config.yaml
n_layer: 8
warmup_steps: 200
schedule: "wsd"
Each number is 128 + 24 x the weight over the matrix's rms, rounded and kept within 0 to 255. Layers, rows and columns count from 0. Numbers have three digits each.

# layer 5 MLP down (transposed), 1024x448, rms 0.165, rows 179-220, columns 0-111
107112187152114137126190122177186133134119086110118129130107129133138108094119093108125138148133151121150144161134133153141136135129101111121125120106123131115113104128136138158122132101131124175117139139138118144108108151120141142144133131111110129146139103148127168110114138094113129141156090172134130155117125163077154162094203111097
137103139133153134146108097138115152136129108118125119119127151115155118153110147112113145136118113141150150110121130149106142143164157099156120138121152139134151126090147122109106103170147141151102134121149126190148106119116133126146114141131136158137120124113114080139139171101113128191116150148154165104140132116117144116106158172141
113081117116173137150105092137126131125134160143115110118159101124139125137144128131107149127114118137144139153143095116142127132147139121121107182107151109128107111158108117130159095129125119124106146112105115151115118158094118149095107118130118144123140146113131139140120075130100135145158104146111081122157182128099124113123086126087
174124152164126133089085131131151154170130159126125155122137153147148138113118163101121158137137183148147136114111079152127125086131125124121122143133096125041131178116121189149130170137130082089166125118152169153108076159123145112112150124136139113109157094142135105149093135099120151122123109108148100107153127107148113148140153076137
183137136125137105119091099135111124105092140127127136139123130086107112116126087097147116149168103102122132128141151180161115128125104127090140092145135156121125113115134171117089138120134128075137169140136135111150123120110088075142113133098154115064116130198105123109080149112150104149142162112141150139127117141131132080133093131132
124097133162161116142103118174123123154107107154104119130151127118126148153117086126110167118109138111143137094147128103137166115123115125158137157091116157146070099150169136141130104107175188147120165143119129073121108096117139117095157141152115149175138131159189131090101160148145106154144108131156144134126133111154151116145109113095
129149159073138141109129115093090166099129132138115083131143154131118122120126104127182150118122122165084154140095173139131127135122119133139120124149104110097153150151095133123115150133151109130132090144132135134111108150167123114109123109163143118152118111160094124130115122116163148110139105123131105122138101124089091153117112141119
145159136127117155102132140111097162100133095113127158105153146146181090138143102154110126106135153137108120184115140123174139130129107113101080142169126131132138136121111122125142146142136125109127150085135142086126131101124143117133130162126124140098099120127097117126152117119114106127155130126122075118152103083132096102123145178131
134156156108139105099143116124139145139140176059146136115112116132130144062120144151114134121149128151149126128120142109136091117147124124127116148131106112106126116116147167129111113137144105091137121106130126134108144162122125133124134125127122087111120129152127132103102103124174089095146123131151155145146119122134113129144144106128
171105156105138124109147147116126147130132093137091143108137107109144136141097136091150159151141138094123169148127099047137146101163103117121133089160125156149150141155157087114134159100177141090118129100182102107132155116127095149112139176115170168113113142106119111092154124115140126108130113110118081160140091113136116148148124143109
123106122113138126097129122137104128126157149125148147094113120108102145113148122136146131116148117134107126107170135131091115114111103124101159143132093152122116118103123134164122127123130118100113113147118157135179134110145099150104133157131118123139119093141133123143152146143174119122114134107096109133161116128109133128116132105132
131165132115134129100143149126124158185112134067123150131117137128104124143095136092145105129117120130139142123148110081151124123107115128148144052185131120158124167088151146101179135122119110145121125159106126149139153110090137151107104147130109132136151134145150079113134098131125135136131102109111127130111129127118159138105132168186
134121123068096118105146132146152114123093135127140150119142134117102141094104145134123091121126114150135097134137112114161142124158121161135140116098182174142117101114241132107128136147129120114117090122114144087137133100100133152131115131094166108093156106133151121125117143123116146110172108151125073111116134138086142143098142103126
163141128126100151117183136158101163086138123127111164117132158110093089161146099127112148144175144120069117189146148133167114119143141164111115130171115172109111127148119149123131091137142131107120150096166170136120124137149116059137129088100123136124107115139178110138157119119114167160112117128178081123132165131124149047122147173110
114146134115128124117160146148135116129123150089113144123089116148142128085103147110115124127153104167167164111135133104159178097096166130137139095125143122117133145146162126090128145109111134087162111159180132170117117106111142144100100120169150121133116074114116120186089142132148154108118150125119127159106137156138106108133145129128
143120137172138156117119146112160125160125155110150132100161133138168124140123102145121091114137126115138164144116144125114144133128175098118101162131172132153181177153126146145087092136128111135130122109132095099123110135110103144136127117164168161097102119152129093143137085081132131156119112150144153128130156126089135163145119125154
131150115115109134120130158133104109160162178118117142122075125146146131107138172113149126154112113084141149145118107159135120140082156097174144105127077148122110125088086137147145127124128173119133140110104141123125129095167142128174119129140120163124140111105112121112166095129168132108110091106179167151098112150134133132104170157141
094134127139094134167146148169086128123159133153091101130124118086142123123125097134133134114096130136123124116115185091151083081129144178125093130139099118151148119072028124091183123107114083128125143150144131129148112110144099139169107138139167132129139160150123144123101151134141141116130138085145114134113084100101096089164119155149
092114112101112075093097115162128117138109140131143139151153124107125188157154112103128122141140147134143133115130169137131153155156143142107114141168147117165091122138181118116060112125100164085104135139125129136180121106122121116156136143134121127152142130118119147135124118098128133109090101107160155134144145134131129157117114106076
117102143127121122068152154148142168162123170123148130108117157114093143134157105084136108136142105078093090123151119102139160127141165135131097098133133131155135126124167120108152105160161159149147149119155133106135131097155161148086127136124130146128126133128177142139073092122126136106158143082157101161118112128099150110125105128079
168095137149110152116144142153138117123117132109134136109097139092147099141157076155115167083163123133106114150125119107127120139146133144118131139108140170098124113098187123085122154084109115121110154148119135141136156137123104139157111096116104126124145098129103121120115139124135112117096117138109125113172086100187155081135126140163
104122129111140118107135118093107095136078101098141140144147118117165131140190156118149115117138146097160158151112158164089104147116129134100175137108125085140128147110140077160138106099142094111155142147118162086145116070140119128138111178159080115095127138170112144119120109100076118136104174163139152132155138117132110117100158107153
142177089092162145111122127138121109122113165128128107103156134050125123116142091116130134144105141132134111140159111119141113141122151137178107123131123093127113132105183150143126091104105201124127112146136158090073149133124106152110141123111133099131161132109155092135110092119091130158179119127129132102114159107148130120127145125142
107120130144131162118119145141099129100139140099116085062132167137074110163122111164122144125120142144112128116150122114086123139111118113110136090081088142167123146151115117150127156126107081143134141152135089126126107113186089136120153137141156112140121115165127109105123113135151103126091150145142111145118129087117120123138119161123
129154171120134128136131128102094152135115137085138112127117159117177181159145103124118129178134144141158106178156148133132119133149147153161155128094131149116131160145171151125110130154178137133157172132153101150175140120175122105071104109162190149152114162113101124085134097141093089122149153144080158159136118163138117118140115164139
134175117088058124162135089147150117120134129118104092126102156107125185125149095141125127084131122121129146085182132115105147110136130164130105117107116128110143125121088141107149120140143129111179108152117136149140125183133126132179129158143119066185124136152114086102132139180094113085121104126138145183138147123141144082154145138130
118119147193097122148118116137109125128137132090108115124118126113156105138137124131100157140153110114120121172160111174129113128142096134139133147111078151152156128093120120121114090105106143112125125128195135135132114106099089111181149080149170157087160156181169156128131172111091095112205126093097090121117111061103097125110103152144
119124130078115121115127127150119104144128117117120120102122127102133133089115127131125124105077130181152102098132131073137092084131125134164117116114105147120122142142051142095173106106133114159121131148145116150130132119159122121133159122137063147131148135088120103136126137115110145122144129119146163109113127133126114146150123109142
083116162111126128107163144145133112108086110140067127106111153112119150140113102150161180174120125143104143100110112130140150105142165120101134105142147130125139154159103125132141097090108124109127117115106095143112161125101103133126135156147148160103112136130129077152146124158136123110091101145129073132119110125129117132127144134128
134164155099141119117139107137110150173101113144170089116128116161138148108168098112104114116155137154113116122133101144084139141114118116104150121131109126149152114133133136143119105098123156132093179104118143169130110113125079128156115148158155115126114148132114126105098144131118138131199127155104104137153148160113104083136124113115
117145137164141137106113106137150117088154100130125124160099103110172099108136118124155100102112103121108102098122084119126084110141110120108088150099154125107122118110133142103119091145094086134161158103126158146131142105091123144119150131132117086128141119147109169183124131150169115167127135155129125129147097132161114115146131143115
115140141127090125130119108128129114125148153130150125127124130092138109162110132116135084074105107148151160124143110139122137142125102114160104094156150088127137122168163121153115136160161133131167079134123124130134086130166139116107124142129159104122125118141122141098142121069166106103120097118154154125163129093105117134098202129107
106134121141148122146110084104111140155144160129118106094134182132126150137133100124110150125105141112165082136141149160110104151114128138126118114125142087123124168127140083138128107154162101103125131176161104100127134134093124115102102100106133104140094080132142145092104107133094127153120144115108153122100140150081144138165142120103
132148120129119153089125124107121125152132181122090153126147151163145123123137078143128130122126116093129115105110149184122122156133117136110070161089164150162117129127100118137112113103118151075150091114126122180109118158136096136141115145148119132138136118112144150118133113102100119104127154139142164115119108105134119098106123117099
117139125161160106111128139155120164140155103129110135133146116123127139138092126131102116113154136122101158110077167174130130127119133135084123144151143154156132146123211126102120129142125085075123106110127109143145125118118123142126143099141127137133121153163151138125125153092158124135127141130136136111140130142160118161168165140153
126145117141153120129125137111107120140101105137103171140116156149159074091129116104083125165129128144148101102171115116143168126093058128113158115151102108106133083133065138116102130154109154086130149098132143101135124147140152101114115098119168133143115144134104101124134107118117114120116109100129127142137120115067094139139173114155
137080112133109137171112135135127145121094147137100108168137131082151122124172118117135108126123109189134134170118132110164116174152128141109132154126119193148119138138097119126151140131108189086147131155080188088151134146128125133121127140130099131168103131135138151124089125117128122114082142112112086146099078148121150099085127097139
085140117089155136130157111118112152129167095119192126130129147152146112114122104124136122114105135123131165134139130098128147140113130155121117156115143081116097105144088079126130124175120119138130110122100139130118146120141171101134098119122112150125105146145164162193117126078091144171137175140137106121124139120112160106113133111134
143096119136124159146137163137141122150146128126138143092103137121138080141116124177153125172124110166094079143147132132085147105160167181157153129125128106103154145107156148126134081167118119106120111104112129075128133141141104141080104141133114119113102154101100144121153159112106093162127116107142124100138110128139101105155122111175
147102125160109121165184136111151133138121110120106096115137080155084121112144140130125122107128111105113169131133127158102141162120098159151125138120155131148163151094139116054092116156125126080140110131132161160113147143114128150164149205119149135123091149110150143151157113114087130142103139133157123132114060132094137127131141129186
134147094097150144133111122194178113099115142120131133172135117134150167103134068137099077118125152101092098149140133126130120156095135153100120131107153152143140147119063098095131165093057131121107125107127096164152115137122104079131125122108179172132113194125125119147137097094144132124131146104127152112137106110052121159139081093107
133114178116145134149138075125130105151118132150168105137134126108135152162156101122126118163152127164122159093116124115107105104165105150142125139181144083107146112145117115157150138138146120105123115159153126116138136137104116129164116116149162089142086140104099155141104131125127117103127098185134158148153208129168173127133157142121
# layer 5 MLP gate, 1024x448, rms 0.135, rows 180-221, columns 0-111
085080186101107108121122128078111153146099096106111121119153158139149113128137146139131156144142072125107093138107135119116105141127170110105129098158137150175119142101133107118090142131106120135086135095153133135149180092109151128155136142142115165115132156141101145127120130097157116155094136113127117148136200180140168141143089164096
137130131100125117148126121083120150114123107135148130122163133121148154134087166139130103113179166133121133135147122108085101100089129117112111137116111084133116124126159129155133126122148115105117170155094127089133138107122144142106141134131159135143118101115132093111150181133177110125136115121165082143117136157173139145145104144093
134103133121101167126130108168131138132133116115150114085136133143135145131094130107147137142117172137136149129131147132111127125128125110142109150110092102123105128190129161152120085098108124109098131129148140135135142112134126143100152129116093153130108101146124159136102131145165125146155117111146123164169154158152097114120119099103
138122110145141110151122125180118113139065124185134146093121156132133146107111121154096088135141116074152145152168123125143141119091097093157126142136138104102150104072131142117183125134112123132132111111139099098114126105142122092098099118179121101098103093106130142157110113148161160126142146138158121117082154135169138155179068159109
084123151172126155097153093097125110148071124113076113136132142160140173109127156173167122148055088151194115106098099126079103120122136124126128095160077122091143105121153138132157104092119094152112141133148098156122118104081148105179135091078141088114160160143132135123145106107113142100116120155127091108147128104160143131145154130153
126136107191146129133082104127163145121135092107122158118126125173100098107110125095179123123114145120164115101139162138118178103137142143112078115078129113075132137159132138128085120116094122121115124102131114135154135099133147118121102108095131111134121125116131118128153129108144117133096131149107132135118114147137113113145106145142
156152108161137126130104113130156121094152117126073127159178198131139116127209141151056107116154129121125110151138150075134112138073094097148114093115148117140139107099152106125119165153117121155140089130125153131141111121117150145186085084142128140135118114109163167107135108080118083116115090121108154158115179152156139125159143147141
123128112128128149087122092148096087162121149149126153118151111098128123124127101085145157099130109116137104114109142117132122123123156126118103114150127142167099154106115101125153133140147119135146143153147138122133122166109137094121140134114133099144134131142143100083115123104115151106134115122131090087080128167093125159090120131128
157162169132098100163188140167106140123131113101101080157126139147120127167102153103143115108139090165121096112121124162129127126105153120101159139158144134102129143143090160155169147118141146114113110124140128103186084144148116174143106096126091119110144123128125117149099147120154152143155127127162122142124146084128123197119142131133
147138096106110117128093141123130148143146123149124151119124169152129091166126074154139137110107116106119132100112106140139147132167135142133153148153132163121129109138092090104137108150135107126149115169135084143132130096137143152140123151129095110144160128155153097112150128124098112093113165140122143111142111142089132183130112160153
112087137097133098105101132114125135165117163137148130102134143106123150125145064142124125186116137113138144134123118113110128139126128129091140154129127084114129150119132109127099169130129115101188142144129109091140167099120123150114159100128129139146113134134076129174093118160103107136084151108111113150110091132109085155115094119138
154133139108050109121096124107100157153145113110118143132134111120130117142096156108113180146138118139147127101164132138153128126118117105135137095130101106167152121169173101156159160104108128102093152136097123133130123143161106105135144099128120149119149143121121117097144139149139149160105144109150144149155098090140109104127084086124
121081152128123142150112091131098087181087162126139128129079124136158138114110152091077154143127120162163141068113115136115159126096108150139118133086148135107161153137149157111136116138088147116176125157096124130106122084074128160116113142129126161151101127142102121106179126117128137123144148141125100138119155113161151127133151120107
127129120178094134145127136156096125100115142185133134159142121073087145088113084135145145129146081145149139105138104153109088131146123168074174156122123102159119161102134159131151135148172159139093139123097130135107149122124148162152111159155153145148130124139097153059138065148120117132100134122128131109114100180129129121121110126128
114121128167149106135149139165151121128089170095146123122100098129132156096151122112111099155116136124148120114098115119105062140138123098139115119103165073129162075144118132139102156148129159123150124094155093124104179221133155142130119135165146201135098121095098128161173128103140140160134148091142102089156152111120124139183110147116
104135147149134108185125135113166158111144102170157094121119119126146114139087171088131104110143080163099112117135128142123099112119113128135118136120127116089165102179114118114166111157163126106137149098094116151131119100151117129114116104081141163161051144113105120144131140150091112123175146171139124181137123111098084113119122109155
119134143178080129131131094130126174102136167113150106128129125147133091118141118119085128115157146092107167129144123102122135120129132159101146140128151093113112183159127103137107092123123127136117117166123115153122129131132116143130125151152125121094136115137109133112132100129142122117120156099131131140162130121156123133107112151130
126086126136119148110163103147152117106095154110152138144127133143108140165131085137145118113157114118158097097118151130115136129158201136112127126135131147132093163151140126147132121121132133142088110107125140155077167126116155121105095107131128090115144166126087157137134156119131158127162111131130071139155137136064131146157105120170
143122169129103127109094137138136153107120137111134142144127165160160117112141092104133139106130144157131109129139114120142147136125108137147161181144100125142151120118148092157141131143094112113122139153071128132106130149133086119107153139120153134129120133120126169096147071124147114159118098136136150154173142106130110174132138144149
136105137125183120129088144120143119150146165150136135125124114148080147122112111142161131123140106092090151123130132175080140124111125113164154129125111101101119145137103124195128131131072110122147131122109082101158130121117141143126084080156133072157123133131126089158097144135110164131112155167107155111110132113123138134104107141151
150136156118125158142160129122093108145110123139125151107150149129148170110098147104125120117168112103162151119102131087172139163142108105131140149105108116154100125083151063168169094144127133107141151134131122103114136141133112111116134108177142151131140131127129082147126128088136139134162128125094146118129157123114109137150152135125
161135129117142120159109137111153120106145138132150122094084167098098123123108082145099136097148102100131084114110101107143169112099122101125124138088132089084134115125113130146118106144160152118134134109139124124121111114135125143119111120154139120125161132146145083137079111101135149134155142162090123113116108109118147118115117115117
138102143105172113155096114107131130139140094134101118190171102120127089105108126118094125118164098116123108101133147105132105148113148187120133155145131073171125124186164128115112145138160116134139090105127132166139124136149180102142144126131046085141099135173127119164172135115145148125157195135127112117099158134146142147095098125119
157110133130088138136099094159117177108110083104146115133155061135139115135093188173114129117156136156153120117195116135125142122104112096091116150137141139120113109115157092166125119141152153143155143110118117164145088141118115157132120159133126132121154149146119099118122157122121145160132099131072139138162123136142109169121150145136
142150161141171122102123097142125132096145104099126105115137166149100152119133146162099131139151105107131164085138119143092151092112135168149149072113143138138183122129137169129167153150146086157100152109155116113130121097092182165085127176148098132130084144128148130165171151118120152152076132107123129143107150139142172117125108090121
115101122115093096095072093138132164083123166114076130130134134133148105122131181114150127160103148143144111152097099088086169100173137122111154119167129089106154113111138093161148146120128127121154161152129152134156129125158145109166064094126073079143125112105117112175108117136129136103129101154104139110138146139125121143077105095126
156121139156087116104094134102147108116154158123127140123106114134126122120167143119138157142084108136132172088116083088135168118147128104131105119129165114108147099159122098141169105134132130123153125118127122142138138154109168105138168125136138142130160133135082135131083130126121112128126136140127116179096171095075164108118099075150
123142115136094096157106118106122173180104150116113090158114151151113153153181117152121088117149127140090146111127161107148124155139160176183112087128149117135166128093076120114076112150119152129137136045111108141144102145141079164109123118103123159124097117119113155107147182080096119131134118142141136144108127112106108132132090120105
119123147177135153076150158120122130142099159099127138161159130095137117124105091141102125168076120161149136173155124117133147156168139094113136127117143129119168139096135116125116114133107150137131135148114140143123138113119113113154097133083152104132119112110117154158138156158128128138108113118145142160083158133101142117119100129148
108159090146130146126093104142162132105180116109155156122145146140154144150145129131100100144095112149096095113131096113090154085104150125162125124177159174132105081083139077138119147126105125139109099120177084162088111131181145131147129077118078117113136140112108159117109123135068134142123103144111099148119129134126110142117094135116
136102153158142173152131108096112104161116173097121115123110166116087183144134161115130111106104133106110088096123081099071181134118081142130131113120148126100125142101195084132128112132122101148128094187153086098139107077120126139131096141078119162141141136142114101120120155149085123115141142140144082126139166092099129123166142106155
126128077112115160159170127099166094148131169158098126143157121144160083113120113138142175094069142135100144103085120130140103194128125149146138150106142127114102122167162104142136121097109160131118153142135115138165133111128124162133131123133119147113130130141128167094145125106133091135142135169140153110120152081090140148139149102105
168170138142090126171158132135141192100109136095126105157123106129135096145106147135113088123101165115135151132146109104176127104101160120124088147156095102109139130137130113130134135126143107108141151148117126062128118130085106128116125092093121107146129193077114112133118144080114130162135105120122150108114132145095091117181093100163
152138101135122122163098130149106202106120114159160155080132103171129108106149077133079152125134141079125145094092168101134128100143156124117100100135157183134140122179155102151144129090161137079120135180158099167132145121177154149135116132106117142140101148121136112106126130125095133138143139148085169108140156157118158142144140150148
103162100129153096126114150150162149187106093120155072089127106106106143113106157102137153095109085131119165122105115150060150132134117142121138145111130149126115115107122106140144112112182122130140113219112087127123166132154145100071132088220142129111146193093118127166112115151141119155140118144146126134092080159133142143115151116144
112163169172109145159110138100163152163133109140117102139129157159175158095118139154162173079147128097069110156101107076130167118111083084130121115130145102097150163097146125143149114129107148131149126127125123164119146130121172146126108138131118114129146097130106165097153108138115088150168090127158138161112066123126158093107120156128
150108132124136163199142117128128142128145129130147117124132096137165108137169123099145125102111121169129088118126163108127104101132178137099146156152097108160165138114126137118151121116153137109134129117114106139118122148139174116154049128144114100160130146072159110150129117159136168101158133123165113166081136099118141099125128095133
133146133112139184147125145133143155089122113144124111148103118143137118175137168120143155104162129131102119091079120123123130134134133123128169165099131120118157108095164120124087105113144130116109120164149162120145127104121157088175130149116108138124106153131108161126111143105092186137133144119119164157157127167093142123065137102164
121115119093131180122089109160119100118149149126167099144148143119174141161112114129121144140120148132092113105103119110120114147110105127097139133104078133129129117162182130148125101093126120131111119098160106127115156149128090098105107116107162122157171124128156149126106139157137140101117128126129064136108163163154099087141136105161
104114108139106175136155112141157107109130139109133138130117168155109144145149128096139102138124130104071139126112139132108127143124142148124100172142114143125152147123134155166157124083130120150114117135139123150121105116136120137115108135139146120116096112119122194146121098133130176129113147119126089123108113169096111157063101101151
111155108134118163134116149146148109129122135092135189129122097085154147113104154120109121125101118117156109115133111131125108138143092112136126143134100136137153128116106112175121133110152120176137074152102133139115145175090164104145126121125106130156139120186093114119111100139142079145134157155139129129128122125064074133135122127150
130133104144111147100087150135131123117113113110083123127110122161144091103118104174096127116162110131112150170122114077138121120139135128124137130093127117092129143162144107150105131099104122114147131112097119145138147145093097107158080132164104150128130117125131126152138141121132151074151144137144154091132132109137122129137126114135
# layer 5 MLP up, 1024x448, rms 0.141, rows 180-220, columns 0-111
125120139112099110148152175100114140083128128117130156163125113124133120134096122133132156124130110127072133160114115108178165089123141120143135126129112111122161116160094184109105123106135112119155127121115113125100100142175149120145068154125103124156114158154123134149093132163115143130173086133133142189108128101091163120157127104145
125137163122132138106157127144100143104127117150129141126167106143136138156103098097160116082145120168108072161106112154117120140152122104100157153145092135110112087129126084159083129160167154140128167140147123125097123107111153125113114157126141143111124126120110160159121137121122117145124123177146157179131138111122115141104124116159
101124122149096131150116120128077122163138146102139086177146129130160170091101121118103114097110189147077154113107149117076084085091150114078132163125137154122141077164132110139111151137144102131152121114115116169118141137156123123129113096090124116118149108154106079110154110112109105094166088115150125105161146147147120149144127149133
097138142136142162127103121118123123118085127164091136138137099124125162111135136145077150139153093158093123137139106146127095138123163130147122129099123146105142171137137144139083110124181141094084127131169131133139104099127143116136110117114164191113146165150134145108108140125132139122101104135163152106105116097101140178128121099103
133148174164148132145117118116122104106130079119138175124096074089172121153146138152152161151099140142156111113173132107143118142114138124162106136100099184099131106166119128092157096123120147127133150166142121147114175119085073112133084129153088142085128128135139155101123118133165132146102110131154104160145124134117097104116144117100
144145122150104130087175083141181166105120097107137126101144119128129150108101137093152132149119112167055116123169135150194098106108121124142102103108128132110118120132124129121113115138152139145153159100097113123157140123112159122088118122077106137122123149092146122099142138136127141143127126139096122135141116122153100109136181088097
113116138118152128122142131153109105127099171129088096131100101087094116171093087158151121129137084157138123132142119126155131079133191166152105101119148108106116121078091141111131157142125153150159100135140103144116112122113112146156109088156151101111132105139081155111118104124082107157184127129115103094121122100099120123116092147151
131106136125122112150165123128104136103123091153139114152133116116127134147135154117078153120128127143154154097138154154166167129116138115123134141115136130131134125111114104120119118066140131087119154132115104118133135116139106138141122140159163174133166136183051113173106153108137080181117149180107154192188101115148140143131140072123
123095171101123096156148145132118109111115112126090116114110103149135115113124090101145108110121149142152132124114143094138109123117098139132141104128126116146138169105129187124134159125129128082126137117158115053104176103152111133087117133133132163130127090128113141140137117178137117144125105120127083144124124119129106181182131121136
148164096135103174153168140109115124151068147098125144128134121123161084129161154108136084139117114175174110128075125146146131141107127114132144122129123097127141154074115095132164122125102152167144145126113122143079156158165112104102134101145101120109125145116124113106117126114119128125126122159153164107118123091131133153085160135128
108128128141123124103115094137160125162135133149099072171145130142133120148128145134120134096174078128110114125114128146126121124155137119134085167134153123120087154123122115147119112111092181134121142154107126152121088115139123146131147110105140111117130138161141103142142158146137093108135128134138179112137101114145161120136106121135
130101104139113172079175082148126140113155135165153128112129119158142116117105124156120152105165140108110095099089147143109127102148144128132143101097167118103149129143143112125128134121127119075127133107122124139127112138129141120153134111117167158128153113119135076156117121177121092111135143097097133121146103125074155100081103082160
176145155120133160135122159138170150135120102155096120164129152124103099113129107127154119134095100096121145106137106111129124101105124158149132103177130141104095156102175079130124132121124134145143141135132091126122134076089161133123134110143122143084132104147144156116140118167123147127150176105143089179104140118097148106143193153136
197095160146125133152126150095074150154133126140136118119100072162137112140126200164122166142110124127146147137123127119104133137106128070153130153137156171125118151137108101093089192124110144137146122119112144052100159131122109136090136105129129156118088111141101137150118124114178117142122161111118123089188162173132158080151127145144
095131097141155125128117125176084117118138073118134182112135166135118134122145136081135106120119118100078114111130182079121171110119133113129114093141171141119108133141104137150128134132092130137107138170127134166113166110122118161141094120106144138093175122132093118115106157105110154122141108151118141143121145147106152123153136105153
124156128125136139119142102180079125144128131119146116076140124117080148138109112173151154144089109110120120147139114134134177166111119122161159134145134097080084113121096091108128143091177153105137117130137125108114120163112126121127114158148110128121109164172104121142127133121126105126094110123124144142161108126089151157147171113117
103088171134128184105129132118141140128112133111125156131108135098113130080129118078096130145142107142127184115149088105144166127121105104109165079130134108120088130154151135133128104096062102139159166121121147155131107122079130161122087105140130141135116093106120139162134149149131111136101147143157126101169091084122141127112133118123
106137121122133114099158120145101085110148079168134142115164109150105172095163126134149097127107108136137141101116117124116116144108132135133133131141148145114107123163125125144138147083127191156160137119156179159139157126168090109124175095103168166115136118118092051110113144112095119150097137128169129122132176110109111150149075130134
114128141149115166131134162155152121111104116102130102126158104149144130101149157106114135132116098162103106160082146126170120151112145141122180095158098123091132055098125148117107127140105132177099153102125089148132173073121133112153100131114090133106119124121149173096138144147101099104086115129153123160093114109110134112096154172116
087160134167138125132126126110120074147118101149072161107098091153124133150119114112117115102101125178151177099091121138152120117113109171081164134110081146147143140139115125090145132118165113134126113141109125127140129154117120149088154160095119134096089169104125138142156084129137100113082089144163189105184131109102124107167103116125
118095114099109140108139105096134113097086116124119132084086138177144166141178154116121132127119143130172136151128133157096143123162176130125124145106128103142163148168092130132143117104172128117158116146121129092124134118167131124098165146130101119094160129151140105131122106085125150126134173117128126105130148133129096060118111153206
116115096124160125125158161152104098128087120084093133108129139098126116161119123108118155094097136164110083126129097130133099133152129149128089111127115107125120117135124122131115212112157086124140123107151111115127166139110129098111118140081095148129125123131101154140089124152126114133130138111139124091152147122147135102123075130148
141123075179151138137134109107111119102121130172109155133134111102093159126101109102144159175105119155144147082155132173096125151154108149131131163130105137103147126091095108144137118110148127134113134098092184083110116099161101141116168149119137092139144153137167129113115157112100117135097135126153158135099155112170153100138101148130
142140080121121083120125145145116106129139140108079119125131139153112141141157156122146079126114147109114101110081109114156094137110140111089117093178128114146122140105187091123132122110161138113102101107124139088143129113170141113112126118141090141155163130113109152128150140185113129165102135134089108100103126102126118137123161127113
162107096100141095156137098103135124111110140109131127064116130092079106211065161108114146141120159130075120171148131161082132128103105076113110148137128121180164073122171100113164127114121143132100126116136134129121132104164108167090112104118127143114149101139198110092115071082131072177153146150108143138151139058107121105145117123122
109119143148103137121137109119156105114089110144155126096188155154161112099110123139114137091137143110099141088175106122155101112129105103153138166118171136088111113130138148115116119170128140109102114095148113106154106118118119156144131167078179169097121168181143152112134127124132128162149105172125122111131097128157118113133152161153
107153157101143153105103137138106140141091140104077100121112137126138087121118141126133143159153141170106133097128117127120099144088126113117096113125117101093123095129143117100122140161121135155136139115152141129154123101116120114116158141105144136116166120110116118076051136096135150153131102108097092134092092125142104097153119165084
118068153114140147069110132167135108078119088118119140160131153132116126169122151132140119146126118116134151108152102144153154165087098133145098104135134118119128112113162168148149086093168152081145107107091105111127125117121127117106145180130146127112124141193137099132140131150111150129115152092130151118143079150144153139144136154128
097132096178096127120151129098092087131169150121125141128156120103104143147126149148125081091180145122105113138131164140133135139133136171142109152098140139106148124123100088122190113116105126132172155153121137111126137131142175120106154134117107109137096109144135124136117122113122160122130143127112110117110100123151085159175128134129
145097125139159155129105136154141090145145133140114164119113105108162140137161130108115057116085162099138130168160137078099093092165088148080089123170126090124117105130119132126146132150178133143100142130125144131125140129171101087199113135102127145129134149096116133135115141094103136146126169140135149125120174096131134084092117116152
141119134127214185113128142139126157123099156128130150171131150133078119148131131164115111157171118152112130117140108127130105119160147122145173117132122148134126156097157128176145129079192144129145147080117142120131125100146127131113137114106125171164111114128160098111146185176132140144116122152126115175147160125142130109152118119182
140133134137108117161062147124104112123167112113093117131135129114140091129148119098170114119154153114123076143149119120121117091129156160078124140122093112120128124112089161132131134121103148120140141128132131170101161111155108118130112098158094136134125116085102127123120182148120115108142094137176125152157123160108135136121131126096
075142155074080112113101122123152114135121107164139116127138112102118182098134121090158125105126123156113114114094159139162115080105107124080107126114130130086122088102116137146166080130153148116158102104150121106092149122111142107119135137104126127123127169139144147085183121189130113145171130106150193129126071149141152112128126149128
126116111181153124118131151148114157125139119091151115142130156152139163146205095155194136177130109143136108103146162119144182084092171108147129134150132111148132136144106134128150166140116166111084186208185106081150164137086109116149105125126082141139137106158115133086176131129147159135113124082094141127134088113087110120077100111084
119148108148116122150155150153114195123123107116128128139131144143098148110161110122093142139170157105128134141142123128182162080103149136122148109111145103122180070105111160144146132128152134144132078094090133114113133158121135099141144170093154167133065164147112148115109124139134111095141128086152134133185115125150129111157088134133
147114139122154127097193126177108115137140181131132180140105171126127149132089160156151106119105131149154125142098140146137122086157103140108155093185134153106139134143121128142116135145126151132129179144144141183146127136141093143170090124149127097177128104129085135139126178133149151107139119170064133109151131116155127125105151134127
095095115114131115170150153054100132095116119127088187123127146102125113115174137119128135082091126136145136123117099103125136103154136137130085116142095102130164127118090096132133127126179115115097089090104174120139146103189126094095157140092139133130114132131122161116140155120137109114143145127109115116095122136143136115102115122100
121132137130147124129122137121110126127082112101071112180098155125085127103087119127110125118110137166123117101130160114132137173138107096124103117106081098134139128108115134165146128110157103139155162131131116146128089138113128117158101114155133116148155136092156057109085089111161168150164149140117124137141144102126160116149141129097
105105136139144163133116134132166082127115123180131121122076089150134138132138128164125167115140122103078159148135118132148159152087163143121154122090184150105147155114118111132126095122106105180130144152123120164115137114079067130158121147123105156151121161076142140147127170095129140141106176171105132131119140125124041118164166089175
123168126089102154141193116142156157128135090131112106135085150119141128132142105120193071158117133101126138110139154140072105129121150171129098143151150125134147126146143097129122124107133079118118118106138147146162089157122133154136107121150158094140125123146117103133102079104115167132116168129114167106124143117103131123136087147102
130136128138160137132132085144158088148135124103150142136168120119125116108139107116133142141122124129155138080107114141085104139115113148092131116113132111107114113131121115143152130132155108103144146099185105119125161088104149144139150091126146118132108099150097184141108119108129101088146138109168118103158144130050142193137112173133